python train.py --head_dim=64 --init="normal" --optimizer="muon_variant" --lr_head=0.0142 --schedule="wsd" --steps=4767 --dataset="wikipedia_en"
Each number is 500 + 50 x the weight over its row's rms, rounded and kept within 0 to 999. Layers, rows and columns count from 0. Numbers have three digits each. The size before them is the row's rms in percent of the matrix's.

# layer 2 MLP gate, 704x256, rms 0.0606, rows 615-703, columns 0-127
095:567552525508400551516551443522426453491456506599527491625519446417520495413489542542427464514502444522562413488416606491565512420580479559497483533532526541577527464468611511534471494479512516532515642462493475556439555540458482453471542513504451428470480549501517456546472506448579399498547474418520562405510537505513580496492586509583583482490449546558478474490456407456534451440538
096:574424467528650472458518470537370457531544473559535582522458494472448502424503513582462456495450489407468472447535507522469437525516469448524535500518503549512493498451473501494487483449516548476439482481471487539596476582474518519410471479528483547469492543536419573550565555449429539496592539570454401504529564506532538466447438381492528540533409538495419443584470474465374538512557
097:477444551502527579431488470443460451504538523629526563502477557548424524501512599443562544489489483521496470429475555501529467482467410543560580494458532464458501543572525533484497512551549388464450504554499572533619440540553578496540523506582478536489504472602518502600500586481430527497517487523542465536463537566527557467458507580419435522492572473477549488497456480543481473471589
093:562556491519405580497466399401440420439505465372483497551619434483595464542512551367432465567623456556476519450518532567572489437488556503452465538571400476496500479443504581471616522484491465467600485462495554494494562572428539434491561479570479485522551512491427495478441563482469418453518441439470539452535521456456448482461505500509488592477500553495531489578472521481424488574377
096:490483505467426534438548486460513547556497533444553483500427479537566401502466526501525443484494565519547516576419495542528458499529516565530356529515469475512640508469569411555455548484455497461429561506524607492475511542465533435495523524540499494383392513460556497581527543491491515441547473520449489482502480439449465439554529452632499576527401550561491496483529458531505470556513
088:479594516560454529472540504418515415546461487531454526510561536453519433494421540425397527476383480569525554474477486506475454462449549634450582583454563468515442553531523460515573577462488525545459612536499496507513512519528442554532459484423479481456590471506481561475564418529575546435519460430521502461616470473498473468482410633584477457465455408562430423414612537498522478550587
101:472567448510512578455527550485566589551422411470478493461520474448455463597518484525471544540482547548516502530504484512454593589450542434513498464494441488557497462427496533419588466524498478508472516418516525596515458457560592480497513563478571415528525586558446477427519446442455481545557596477433506435454484467489488553524426528433497545541498456542522432507525481444459455496430
102:528560555595569588497471431626568443458577485476413510502513557541450493504517469439580526479471522444538538531466523439515502430472516578429546474476550539472428511477477438455574540432428460431477523527496510456436466580508450472472455474453582472444474537544479518446537420573493466552519448508479487501585462543547571516505437512567509537601546587508521529483553585491592518366487
107:431530529623475512538494440529540420576554507479504564491485519544492554534553484456513413498499495519447551540464516535523465534527522397402497473428501560541527536554535547592589558483515443523483507471639544428492526524522580537477551417472466503487481439513528516492476447564484572384499491450452497471560470517465486424466445467524474511477571523514473582427550493478490478464564
101:481547517505428507547476408564488544550407564501444575505442480569501445427544453578466441594535480495457473554448557545516455461528456478504591502471510520530589548510493488389524555474525549522603579595457448466486572618465489517453530538451447508509477613519542498506452553506466524509450570596435561471539414541503543415468494548484472481490548470494507499471557374493451491497503
100:476411581471493457398452556497476419487446478557422387455552492447559525452483448465487469517465563529475512466472521561562524529471543525478485430496605558396510520480585466543408464531586507503449464506441504457445523535519483509457486541436503459510512513477567496483472507469399447499399449578547466446476573496431541453558600468577546607525470564594483520546407489400512539512489
098:558498485412459600487409445513479488437458559550512408448471478384468517441530469458460484488456498551493454469535519435580487469464528434417471441539495462463555537464453475450431486509505490448449562528413525466495593622540521403626485491530411495507430543489485498499515460506532525566524516419522486455480541521545448494520456476438510456501568470651545467566555498446470516550390
085:409518554475489498439501408562529586409459480548479479431468558512456542642545470452535534499541425439481465484550444428502498451487470561470398583537480410455446609536568588421431462503468544530546602577400506513479523527452431465479557481502476506555468547554540470469479489395491495401514516492515558486405406479421481450442497512471505503497450468590461519431467549527561545513526
092:441496536453531486552545476560409459551535420431552534513376542446513426464511416474519479555474488523549504438430497596555571449512502586460504575398461465494450438432455492497454479471568592492521438541506554477548484572561603468484523493496569518449517482595431612403467457606538541453512528413512532467500620501444518434451401524469462434513509541469516438479472467551560455492532
103:514446430521481546548408521454505510483536562481534515440489544547397496467462546506512450497500461553438500516526544330474513572438453484496498451526551466463507498532435531422515509498510485548509581561431582454513528402605533538467474494487497537541488429491405504506512478492454512619526606452641504476503434547523536505516490432458432524432504458466540485605495397499522506508530
101:422485504532482453466522507457488510516506431431454453514437419501427495471529503643562510478474505429456527613526527532476488485437451488465436502531549597428522463426585472467492545499512571464408441452460510473532393525591511538388517489479565417424582551431513520473485517527495526408431545567441484568463503436525420541480443511496481542400471515498495547547449494395468490440507
104:525461492575456608419457427474448477529491489515526471581508437592526523608552564548517527536433506538496449538544503429537446493476421548481520512527484593572552488494507580400529524504424478499457509518489538525521495486526521423522504487377566461475503498485531532547439499461486460524604512600487436447492540502497487605437566511450442362396552484514521495558589568426502460473491
096:497604490571469538517491561481606573563489407561464496513440490516523522480462562577556501454506618544529496494616539475484493454476470401508448482536552471515510547555519570475491500524400489488486526504491486511442495407523551500524476516422496468515571547602515458536474491472534482485529529566513487494443499413521530504438486444545498505465535476437656545475509471419535402542526
085:484423446488603516478536580488482412537461444483569498460472532589462590584559533439468542463514442565498552525483541535590503594533494506579574477525486457533502523392445495514534482533463492451521477529447573537497461342549519550467426531403507418492530470477491511505521471466418423469435483337459548523544435416521468406419526547495538557489527507540464503454496611487375488552519
103:532569511491435457546481505450494417417462468554493529437490490523553521625454474454518502533509388551502532492527461471503562546452460443533470479529505543420466415354509559557470553497523493508450504500595552575449432567511513495642479498480438522387432497447500561502448414511469421493473451487404497430526572475517489437419496472461536526533493491537480521537485481497539387452544
106:586543494469461552415593510460596469540434513460501480592416547363550489536480509517504461404618539488558530392565546472551389396535432415435496447478513548521500498418522521535589482530556488517507532561568501494550593538490498497450506423485443414520541518496572440483503573507554489453531514475529504522583515511447512405538430447542522468555496580531565559511529554600530554496524
103:563564531488514475500528520562494508534562493549479445500535481605501535484495504558516433529492454541526554445475475489387442520524447517509407503526475442524514588372506542525488463520407576494470555559524471515470620478512471484476549501498423533535478542366503562477531476466413564475530384494430517469512478546498484510527601510539485447510423531501427617526505539448486495489523
104:519505491452432519500523533463549514522552474503434499498497441483450489597528507497422464517495477513402551551526480417386527509556489457593483498507528497497622431436462416454526478536592532484556388462544456428507495562457532486529457520520520507556462462552450525564505510558401548559598459423521425540478541526498529461529496470547551544461567473476515415483495459363491541456516
094:547502528504448450548514393460427499523494515494514503509463525466481472519574458545527492492547417506531419518560537527488487511550450458579519401558509440499526427518586367501455389561479466474487474458572521630497432384507512564451423496537513567613466570571473454503486442551508551625549571492488549563419455546459540538496399425424495515498526457558519548504524495457500569481439
105:515427518571479502565566555462426556517498509449534482554596497517440534469615498461473564563424540451482556481533501603489473421618526528461423429439610577524517430464454514443532545457461417530501411547428466539543539555551528475431403477466425513578516473564600573547441454496504574466552561585431501544505628526501463499535502533488567493505543522502556581467518503606482431449481
105:446534498400559514526561539564463575521476522475535506431409544430579452586519526429510460543536473504456485526563489475465458470516460499444538478432560454617574543409540508472541537501418488493435559519477551511463543466499606455426525518545497373514533483488511465502554441544603605478490509531487443467447548508384521583478451490568538449590463570536525586498461493422492500415457
096:506486550418500474502575492537492531554424560428443455645503568457566445419476498483399422504535481503458499509505504516502501478507443524480459510496566503488518423400458530508448531490500460529412558577513527526449481496475527543517422585569485562477564456539507483563576529466528522527456530462441498479518537386587471481567428548578445455414526424546496413513475428494517423490563
096:510433485423451502453457506511438476492440516505409524561448500510489436533519541521482508451430448489600589465540564565412506593577507419506442541512559555509572442410501423457479468496511514432453491538493560558553532401608580536539490629506467557460531387565469535481533519585480502550571444492474552528522517456491540505549432528450527509495435477593532501569530408553477431586423
105:440463383494571533506493432459516395453522536492507458509550521489509461476459565481491551536461549497489416542493434506536412561536561484531573496541551469442513502475419490419487576509486571479513478596503504461501575487429459525556503561534505551409542415474496454375373507569461558478524621460479447542531499584469453518420430482470411579572402490564425493484484535466510576405468
100:478541445533563554486530465555406518572450502461423489396464484442479552507521502519538543431567474452403506410487394559450622471488527484541423554443475535508552440481548509534517439426431444562442516594425465494500516543409444496467554474525514499521428437548428565539521517608463543443455459442546487527588557540537473508552520429496450604480509506534482441495469477530500452441498
098:544531477533484489510415433472570431488476456540505442518526527458449398443474547540515523526659556493445462469453445578492468506471539445495490603446505480477541504473551508384546588434417496540535549487439503478461520537434490585604480414426499543553469428330539466490491499516400456496518571511459488481480476437493445467520523465522474491537488549450467566498466467445421496485553
101:634487478489482516503571481512483406472399484437513478489485555477384488537524404511465457490418554457530515479570494512497475517452661502502498462525579421457437505543513619520498575520553422545500502556552525566424500505487464547581511524432500532497585490503595550545457461446500540473480430503555483504509463438510539583479505560399534570395505521392498492514437548483526557531551
091:602464534500448389470434454551601460460523492453492484519451503551604536475490493482491525461503522468508539517460461451590484474459527484363460512600534485548550503463451560455467406530459518500394489454533483465492474477483505541528464467456560461468623506495526454432550422449407492467428464559531504500480526474425613458498462535628491510491502457489436499489394462458505463361497
100:490561555531502533521586507561415447619499399524469530547501498482569517497483465504560514513515473529479532555494504488568502510579550508540525460508387534554519411572468513465455448422504468492529551665506472462470484492530477544516541455522432594492414528499446499499519496491470490521384548529499501493605522506608493548495519433446480545559476451533544525542507540429534404553473
109:517532551555494534536457562514494487508502435505488632499518389471461541452499559501366524448467484569503551462546422461404552483488448437442397575465511516475506426633451466506512532505446411478460508549492476499525496430494493432471446429489445455501450542606574553510510459468495532589523466492449559505415471538549467505425501442476561476522565492468493468347580466450461424601458
097:451469493491499607468534482504497512517552442435575425467567477394527500451408571491543513519539453440501464431479559445476480455516497552528515481514474486524548460524513580420498563537510526560568581535474583429338547497453521481536342483481507583561428443433476510445574477552470507562481533498503541566520443522500460455514472458488509450429471578453556459593501582515524424479397
103:614572499427469483373470614572564530472628563451509502504505487570484522434593399481528569543493556458459509522524571530557448458606443473479390493572547612485537451424485454518532496543470420430532502445483535498495531464425492496569525463480529443578455409375455475496447474537531510409529525465433461544494559474487515560514504515490492524576488526517487495431598480477487532436540
090:504477439456494502384435472461540565490540489443523618537426512576610521445510457585520412447491485422437511464509454522383486461406484626434509504487530561423501500472514536460481461477551540579493566605471428481504507471436428469578524433488420552566545528539451516523504570495488473525514465432449465482478501415452457452532490443514488410486380490550409505512416499514432551519557
089:504480457491534441472426436532568489558494550567491471522564575463519484459457559473482457426386497366503441454582444489565459481536489602512445508567511666487461534452492427488437489552550584437556567555516491458515589474522396543552439513527459512431380540441518559522430516459476488465472510458498540591499482603461518432524510466434535478532516478419478454600498554529480525499481
100:432506477481480505491587527526529520556479423526459531485447545463542570557486518507512537492454530456455547479450463521515449441560481393540476422510555445512543479449531610430435461426493542602487542474479504505559629469556531483511458450460329467524443499557434540485480520539494523439483409475524443433577487483414502469451469483554466504541523460494502458452481560532433511547518
094:491443520572524597471461511562487554464433459495455457532467600434486455423518614480451511439522432501541476488467639537535538474538524480509489549502516506491483528529577510445533479472498482551490558522485552523469531395607509550571435538491512495456449486492511522534477621538444474703459508434448423385508510524458320495496535503422510453558550423426498565563466512512546490539464
097:491515480513557516455511533419525460472533542540484489526481546575542525514472561499441462509590474469474446533577581399439365551559437469535423461557531506490461563499431450454519523482445521533468511559406408540506542400511419501443480424543468437465598440475530558474484557469500506563550427412453488557513471454520606451487332531508399540414503489530562562595508555477472517518512
099:521500485561481492499505519450507513496535440433425538565490507521394439564579561469475457552457565455614481475519503476402495501564489549528488444395523434521412474493535508540581422455596409521531496486477571517517576503471470457461461511538446512472407481577416562566486477527555431530604497531490562391454447567548492500554459483502491562435566492489429495544465473526507409511532
102:562456507454479502443428549548510594477551489541535493480598548531448647419511513465526503506503510485474543421489515480509468528540504496620443483547513523533583557522498417526511581388510389407566513522477487467531452430518560460540538402516467446498474510650495559535498520499473390491503506606507545536508454520552414471468458413482542447473538433499512482479538501438527424542431
101:408530530493537469463633492519426510484551471451473454408491438479523478465488579534452601536392526528492515498587489477491507519534553585416586460463512456527494428461578510510549452379567456535456485540520523478488571476553515446539464454523506564511439482445391554532480488568520531511531407525549489457652508431505455501513426504545540494521493424459567541489543534470534352471582
099:450468457520416501514579546506518515491482505440445478487463447432449522469502460495467550459483455490521615505497532515452643569499533480518528467462433607446435555497490487597577468427497393551464616476501564544486520426566526439514458560482483509513475556545488595512576471535540476553580484530484645447515490521540537544498425505445547401490487455500535549510479412406421494506424
104:517521507554475559504455553440508587481579573474564455485477423466436561411526576509528428503509617481474553415476458464489433527510442476455486557498494526574428514524501425502441442551497432459546481515569509489509583438431543566485451493555450486543580570542579465473532561572489528451444402489434528558482453430456445554465485498528503445539527562450523556538531520482501521541554
097:482482463506412566483520597501460528492434543458514532502400518487528527554493481457552521548497477467500472492450568569530426566505591571517424502462494445456562509440511525525453540500570548456448586475543484437463638471388575482572447506550504492614486435495531514461526445562486477482452494516529604413467527471558469457514452524510582524537540439465512544449449476488528588578439
096:534511486462533460560485483473464431546465440556514523484500410501409542513593480521536426403584466503464517488364482438592576537440464474500523467535513490471531585563515552497516499544585589560536432530538504518454607527439442540516384652513447587486467440473502560549510520528491392514511554501456535525552556420541582489453493536478454484442513480561454501541530563459547569450499
095:512560476498453523546476511473423555432510496508567540573519486500525449473467531530461517474559537613615518472480477517429440444404535483492556487479486464422536450469456489498546639565492507500507470494494561549539337525357434533457383480519497512505532445418395477483548427503511573425546581415501480486526443409554530467500588547475521430478481602549497453437571570451534512544465
094:547577473501450416478446447446508433506452524448488492504424614512504480436504470494504517493482514518516571492546451444538552526503466516449557522546489370572530507482545571551502548503440381427455444473500390529525468555610496457478574498576581474485544409538502536571529461508550484492516493427515545500537538509476503514427481475491527429453517518497449476508493554501433470515521
108:621472478459489457403609488402461448532488546435586522483416572521472565556468444565443457615472502547486570506508523529441493594410512475532508485415420491478463492495474473545507594400561567580512474488446476508487475431432474569498392540450511471502528473505496485505507440597534579556481501410575549477526477558526441439470484481457524528430530498594470448579489451480518450510551
097:617455458485483529532500631570551560549546604457583533504485524502512536468415564520492485496494401506497566466538505367465511476419532474465477379555534575442522490529447532512513492484571521560410521474437585553552504485524542369523535482519481477517542465578438520532477504558452581621494504517476450495448540496520496529453517470506484414502467497464501552638531544520487546417530
105:526500494454496484490489453531460415545492485437615485556564514467564549450626498582402521455475534456541392419537540373586338478495535439459446478571466504558453419571535521543464481480534530475445528504514504472545539511500558494429498536482501362453437572512552533509454405494503427434531515444516431509528561440523427496402487555576465503539460449493477500464469485532432560521528
096:482561477370607552497447441512506525581554441529519585429463573489506477452506416499476453511466537474476485497437477591553548549507578489596499492544517535557440477492548435473507457409440511471538492476507467512509532352539417477495588519534466432545457496546516508556389500450526485534444478497516478442483534449389489441512494517533413509543471488536509475477533444503517464498459
096:503479550490483529437457605480429510602499511529492527410448568411505499513467516474550532514516417443504497518506573502467474522565424481460528503494534519448466562518513508422382444563420528532453483563483488390527554509605486492631457487567536436522429474568480553483456572526521509422529497514468450562417550513490488424471431538531566550533593517481478443516390468576574443477527
102:474494528552522466505415506517528511568439566492432426501491464507513531470536494537447467356559482446468490464490421496484482532521545452518498586399498451570528557481554501559492568493440514553513560443501415499462505496448505458535582510527475417507410533501596448472464497450507528411410410409528515549537477468459497453438520487552408537532456550499490495474510519615469509535521
098:546581550465506514446492538472538556482481557490574524496548534566552523523450591402527462423413463398426572530485441490480476500493523487547605445613516430483500469524561538448495494488469466483512585537489478387528512494426541548511572395542410603412543450556498540527522535479537567616504473470528549415538480426567501482377493511567473554448506476548565511541558608495518431547438
104:495512485453512479534498531547461509415486404429505550545543487567531544538636487523448528512500505449441480447515615527523521525402493449555557508476491489494488516522463497518497462548549510510433511514519509416519497489454506459547518627515496484598532525464569557485432554446453472480436567495557516498502435586507504374546506549466499564428513611576454464483551364518516434547475
106:477438483505499452502523521521502609505565412450476410450453540457501463449547428457478452624507472513439483489499521513523502449552460498514398483497467580443537546422531490562549446503385395454551490436565455491554618462621536478555505535558542482549568444447522628502507479494518489497549467474446490478503514469387598494482369510488455495541448478555397492524502469517499465515546
097:627556402465529454483437594498440480540462507479386515536485574548442406561540502546485528455561483519434475523532578508581465456577555467466474513509493613490390425511480455495482553471461501506456474536541553490515432404508540440457584382577417471416548517593470497512478527472474486482569589588573416539470490447570555599491489535445479507478502555462609494471423554508493526409430
102:542450502508556570413486416461470431527521523487434400535531479403562467474537600552433555511586410626368457496479563598478426518400460568403519430548530475491502425517423552484469478538509493574492472492513527526401546442513564537478556530587506490581535621465500475438503546538560408467479542519509530452447508572564558537495488497515428464506478513472443498517501451505402472551515
101:487550641487473560428477471499546424525398501465506469527575508548546511535499486468461508464477436510477498530468580505538520534436504591504509508562540589546437505535538527549517552526515611593515576542418497510478556583493409515464535590551503558442461383365517476457558393483517534456449486395422473486493509452542517428522469511424436482534477512507457497462548522453449463491467
101:508455554479512399468413541482575501551546426461467511479620477463473414485502476486534475524454469503420449496416442530515543495455485484423545554486508508491435389464533486524551504447526491480472556463537401488488503478533510556433456463565520579517536518554440510494478466523474552427537563505482458509473473393528539595472468572481403442525421524489453478546526508502475531466448
098:443445482522473442457431588553451419471505517468447487494530545505382566477454572484548473524561607577536505442523542542478440600571488478454558463441554562492564533513602489500495536487484437437425517453457446514521484530388532518518447603494476441549425620530476491477456492576561479519551480464423522600535516515502488540586527562427447539474585497514402472525458422531477552515613
082:532502416621514627532502483416456432458464489448521457460470497497561458491449469447458537525495500530503477397481467528473440506545503525477590491446473569512512490499504447482568526429481434434458522465459446463593510427507446460454571514523493489485494604555500537504498548543512612420523442455565501424569499409474495445419539418461516500555444509466563525572472526530482525544506
104:503528482512518525470483432517546439519594559512444485579482532554551501472511514421506426544444488495484508493530499540524410694551398475476483435536503520521531447433542525480525461453519519447451399437576553414518503434600520474501514468499437457487475410481439511575515448545432453418492558600488571462478465441527458518497525471535554461435498449453565559470541515580514488459493
102:471576509558465467408369496509491549453514463591513567580531513432545518513587579522553431454573417527518469526419419520576508474440431596544479512533491511472581474455359543464519429546445537495452567501531490545440491533538459606548472490503550484492520481537482514442559453408448567465471532495522515444452488475631569480500463472649496487569484457521514435519547531492535413492482
103:529428494486566457478492508569485451494594567477495550475475530471364479516509480475503431463481508552487423425440399507441468565477498518512463410551495473568532468418379476539471518519506465514462435503480499374487487557516572492436493510448578521512597542552441482543481477556465544552519395566466504549480504518519463455505515503523385461482476492582505584525508574478496525494463
093:485441448487474447523546500468533569488444480461479546559403538608494465543415492464529497432403460477496575490553480576538411479485535414524486602511568521507492500535541544445460391487518559426511467546576510492534512489601463484566492549589513499520566509576547453603527559452490455431544494474499517570444465546436547474457468417396431439466502423454458490531419495559579511420534
108:540482524513508487414520466491500512447471544512622512528445516468543398540505528529523440553491502561495459453481514441539555520570474620531572447512479541443535499504415574463557523561495487484413513481524584498447385482458525501496424497495499497528476532464486417514530533636636503489507529589412472487464611479501548448479520503519525509487549512502459463506527546535613560560539
093:473488539467470556530553532535549451491501551551521491579473520501439601552430564514533460498398426565587525400456532500488585481505486488638516514447457613466434537527605493531428568532481482471462530502553465455482554406538492516570468485551480530544510592474511497518458479505555558519471367556520531431524348494471501522479505516539460421454526503489513524533404609476453528424450
095:559458593475529470454494527511483479401600491456491592504490505515447521521472469440498518454466505519541462519490552523512553540492457509542488523458533501481419501591592583520458530469455404496455497489455431533558515495477521464435478490447530476486572577449488486422483485467470514594609542504537536629406625577514496514593433521441504488567530502417475500528430408449548429509468
099:547520550440485531497518583541513558539518519552527416550490445465510529546445393492474438645477513492486425474538523482570490562437445488582382557405560501474525442416485496504488413503492506500486449448420486501464438416528556444545531512492571477522455473590399617469519541560433457473498542522564648492503538482515460506516501347547503524496450506578494523489455480507552475522557
104:496462451530489463558588507504453532455421451481540467409411456498497580557505480586448457446543536543474536437513567550452490517520432482471564591453534516417479541498531408484526438541500498510494501479529462633538497523461428487393428508504436519480532531508481542489473454534508434463510477529495457466566495523590429510586458496484515498448506570435580572521495576471575449532625
102:515577542464481513510478557529492474563468514490543522476570486512389532447468510518488528545456461615480505493445513506484488503462508527434555513494466562533418419524440491526479404467514474419460437549507450452489435464416493497466430498457566419524578525427482438575562472436467530546555552456444590620567469493478539601485511501562525478454520425450545508488527519540456515584489
089:507522626565513562519476512497439476510621470531564483521518503521442475438505572467513426589583579523494559445464470357567480533563570497556531496531517445491522569427430592423529468485452591503481466546566582415461496508522550502531487482508506510566457490418482468465534401515456428426630481511544513548515513480600501548486447468434516510601495568492439515562539474521521550473443
093:532464531365427494632577562504556504541522546511483537495486472467453568507503512524601537503488479526481496537502425497555481470431458499498449549428434584508495496468501558570546552369526572583493507511458544385454450435503492519439452457543556488535469459508444518499514418577537510451428390453448562545478504472554498427513476509462614461503502515541531482416523600530481585421593
107:578565573431501402539531563512509536464501548511485481554466529535641521590542497462477537541464490526505489589459514467516501492513476515485372585499480433604658558453511496504563524544423600510407424523557553502577535504452458569454448526497510479554471342547492430503540570453461556570566508527533504539469500404500568492456528495551548472482446483541436463511512454523449522502541
102:500455545445529484494487613515497510457476537487469436548456493422516512610458523525544534532493477540576456394518427519562527629399434625490566504541536531542456534457566441520486613505480545536565568516553456463522539545433473436582533445462424473545456428505469520488593474527509416448351553421504510473470491529541570480552547566487504536581491507431584474518486500551601455531478
101:508502521468511507429562488548484589563358586523472462482549498515414567524464538516507511497492381492502535505482513538508464503537483521477501636475452556537555478489474493479490511542613558468522447557412501427443591536529487622512497492529530573457517451455524394481515566542425549517491450531533527557490563575581505486511478484533474603444594522497452490504501471481550423557538
101:552545538538511513478449539485402449563466455467545440441484420428502513430540571500524577358552496459532571426500474439460488516456504526413597429504578566580477510532473528469524498401504539447453546482496475468478437418538541458610518499603517511470494606536459456517540477638474582484508470469523442483510481539425481428570472482515449480426446510441529483443419508544504484544539
097:512533434500449459533479584557536496452435544446572471549493417491406526474479521396541523470579601419490509539526600537536559352508528462443427616433518564507479577492534463481495511443490474491435483460449526513481534499515515566502521488556441506494586507509547500489519390436471476545488482528489550526456398462498430514483480509551527491492502613494512506484538508504464504564530
093:415532512464506579515500533573458552468541608496488518449470483428600520544533536543391540471592549492517496472462447473421497430484461502467437426511507462489498563483535478525393519508531486475531510464492499498611471523560457479529573532484487553497538543515456541409536485491510543480537400518477485526524513503441507505478509497535551487585503521402467615492506414460625535403442
098:440552531538521452422437596469547494532574547426505485540455478461513499554564518413453527447450546496458542514455501509582486579481520460536586492563552447541528430400494572568508443357468441594457454476379498567478495392481545578548491463514522520507528488534442529539501575582495524520551548456490558513500501567449505522538446484601478591475500415512497531558439510433473472486478
115:494529399468477505436523493491527462417466580486516446499453439453541486564426575592567502481501461459441481548495609424445554471484540576578513423410517557425500492519514505462547479562526458469478450428516543555478620568573463488441505510471506626537466527430425463549433516464446492554588392437472491535473526540441445411482448497508505519503501506417460460551443447484506504515517
101:456494393520387508521521506440471430437421424548481526419506555437527468492551586536501472553471564505497578462459496555512438487487471447437520492533526543438453502516526419500481564486399512557553534432563536497567545524478473478464603528546523432535493519447537559443513472445495434482436490510539506442506522579523457388482508546521521471552593549433486511396559555551564582566509
096:483538477545456467445495468482496595488518392482523506508426577473544502600540557488485453493480490426508570551483380495507518508587499557467516578544418473447510498421514530441456433461457484522480535472467514379488489406459476425554481444440560473466403411533503567556461492567604474466450567558497513493576514450616541419463508447456468492443502422529468442477508560434521428450559
094:450584518428536489544595493511501564468587495446487483421508500428463512527551491501381471548543560475516595579477441490448504504554537559579526472535438496510482477428416492472551539539496481525590423498539513568548548512524446451486385606459586554523556539474499520555466509473446523455451499490455453625473520507498557588516495561530455502485506514498530401498531443614554580495446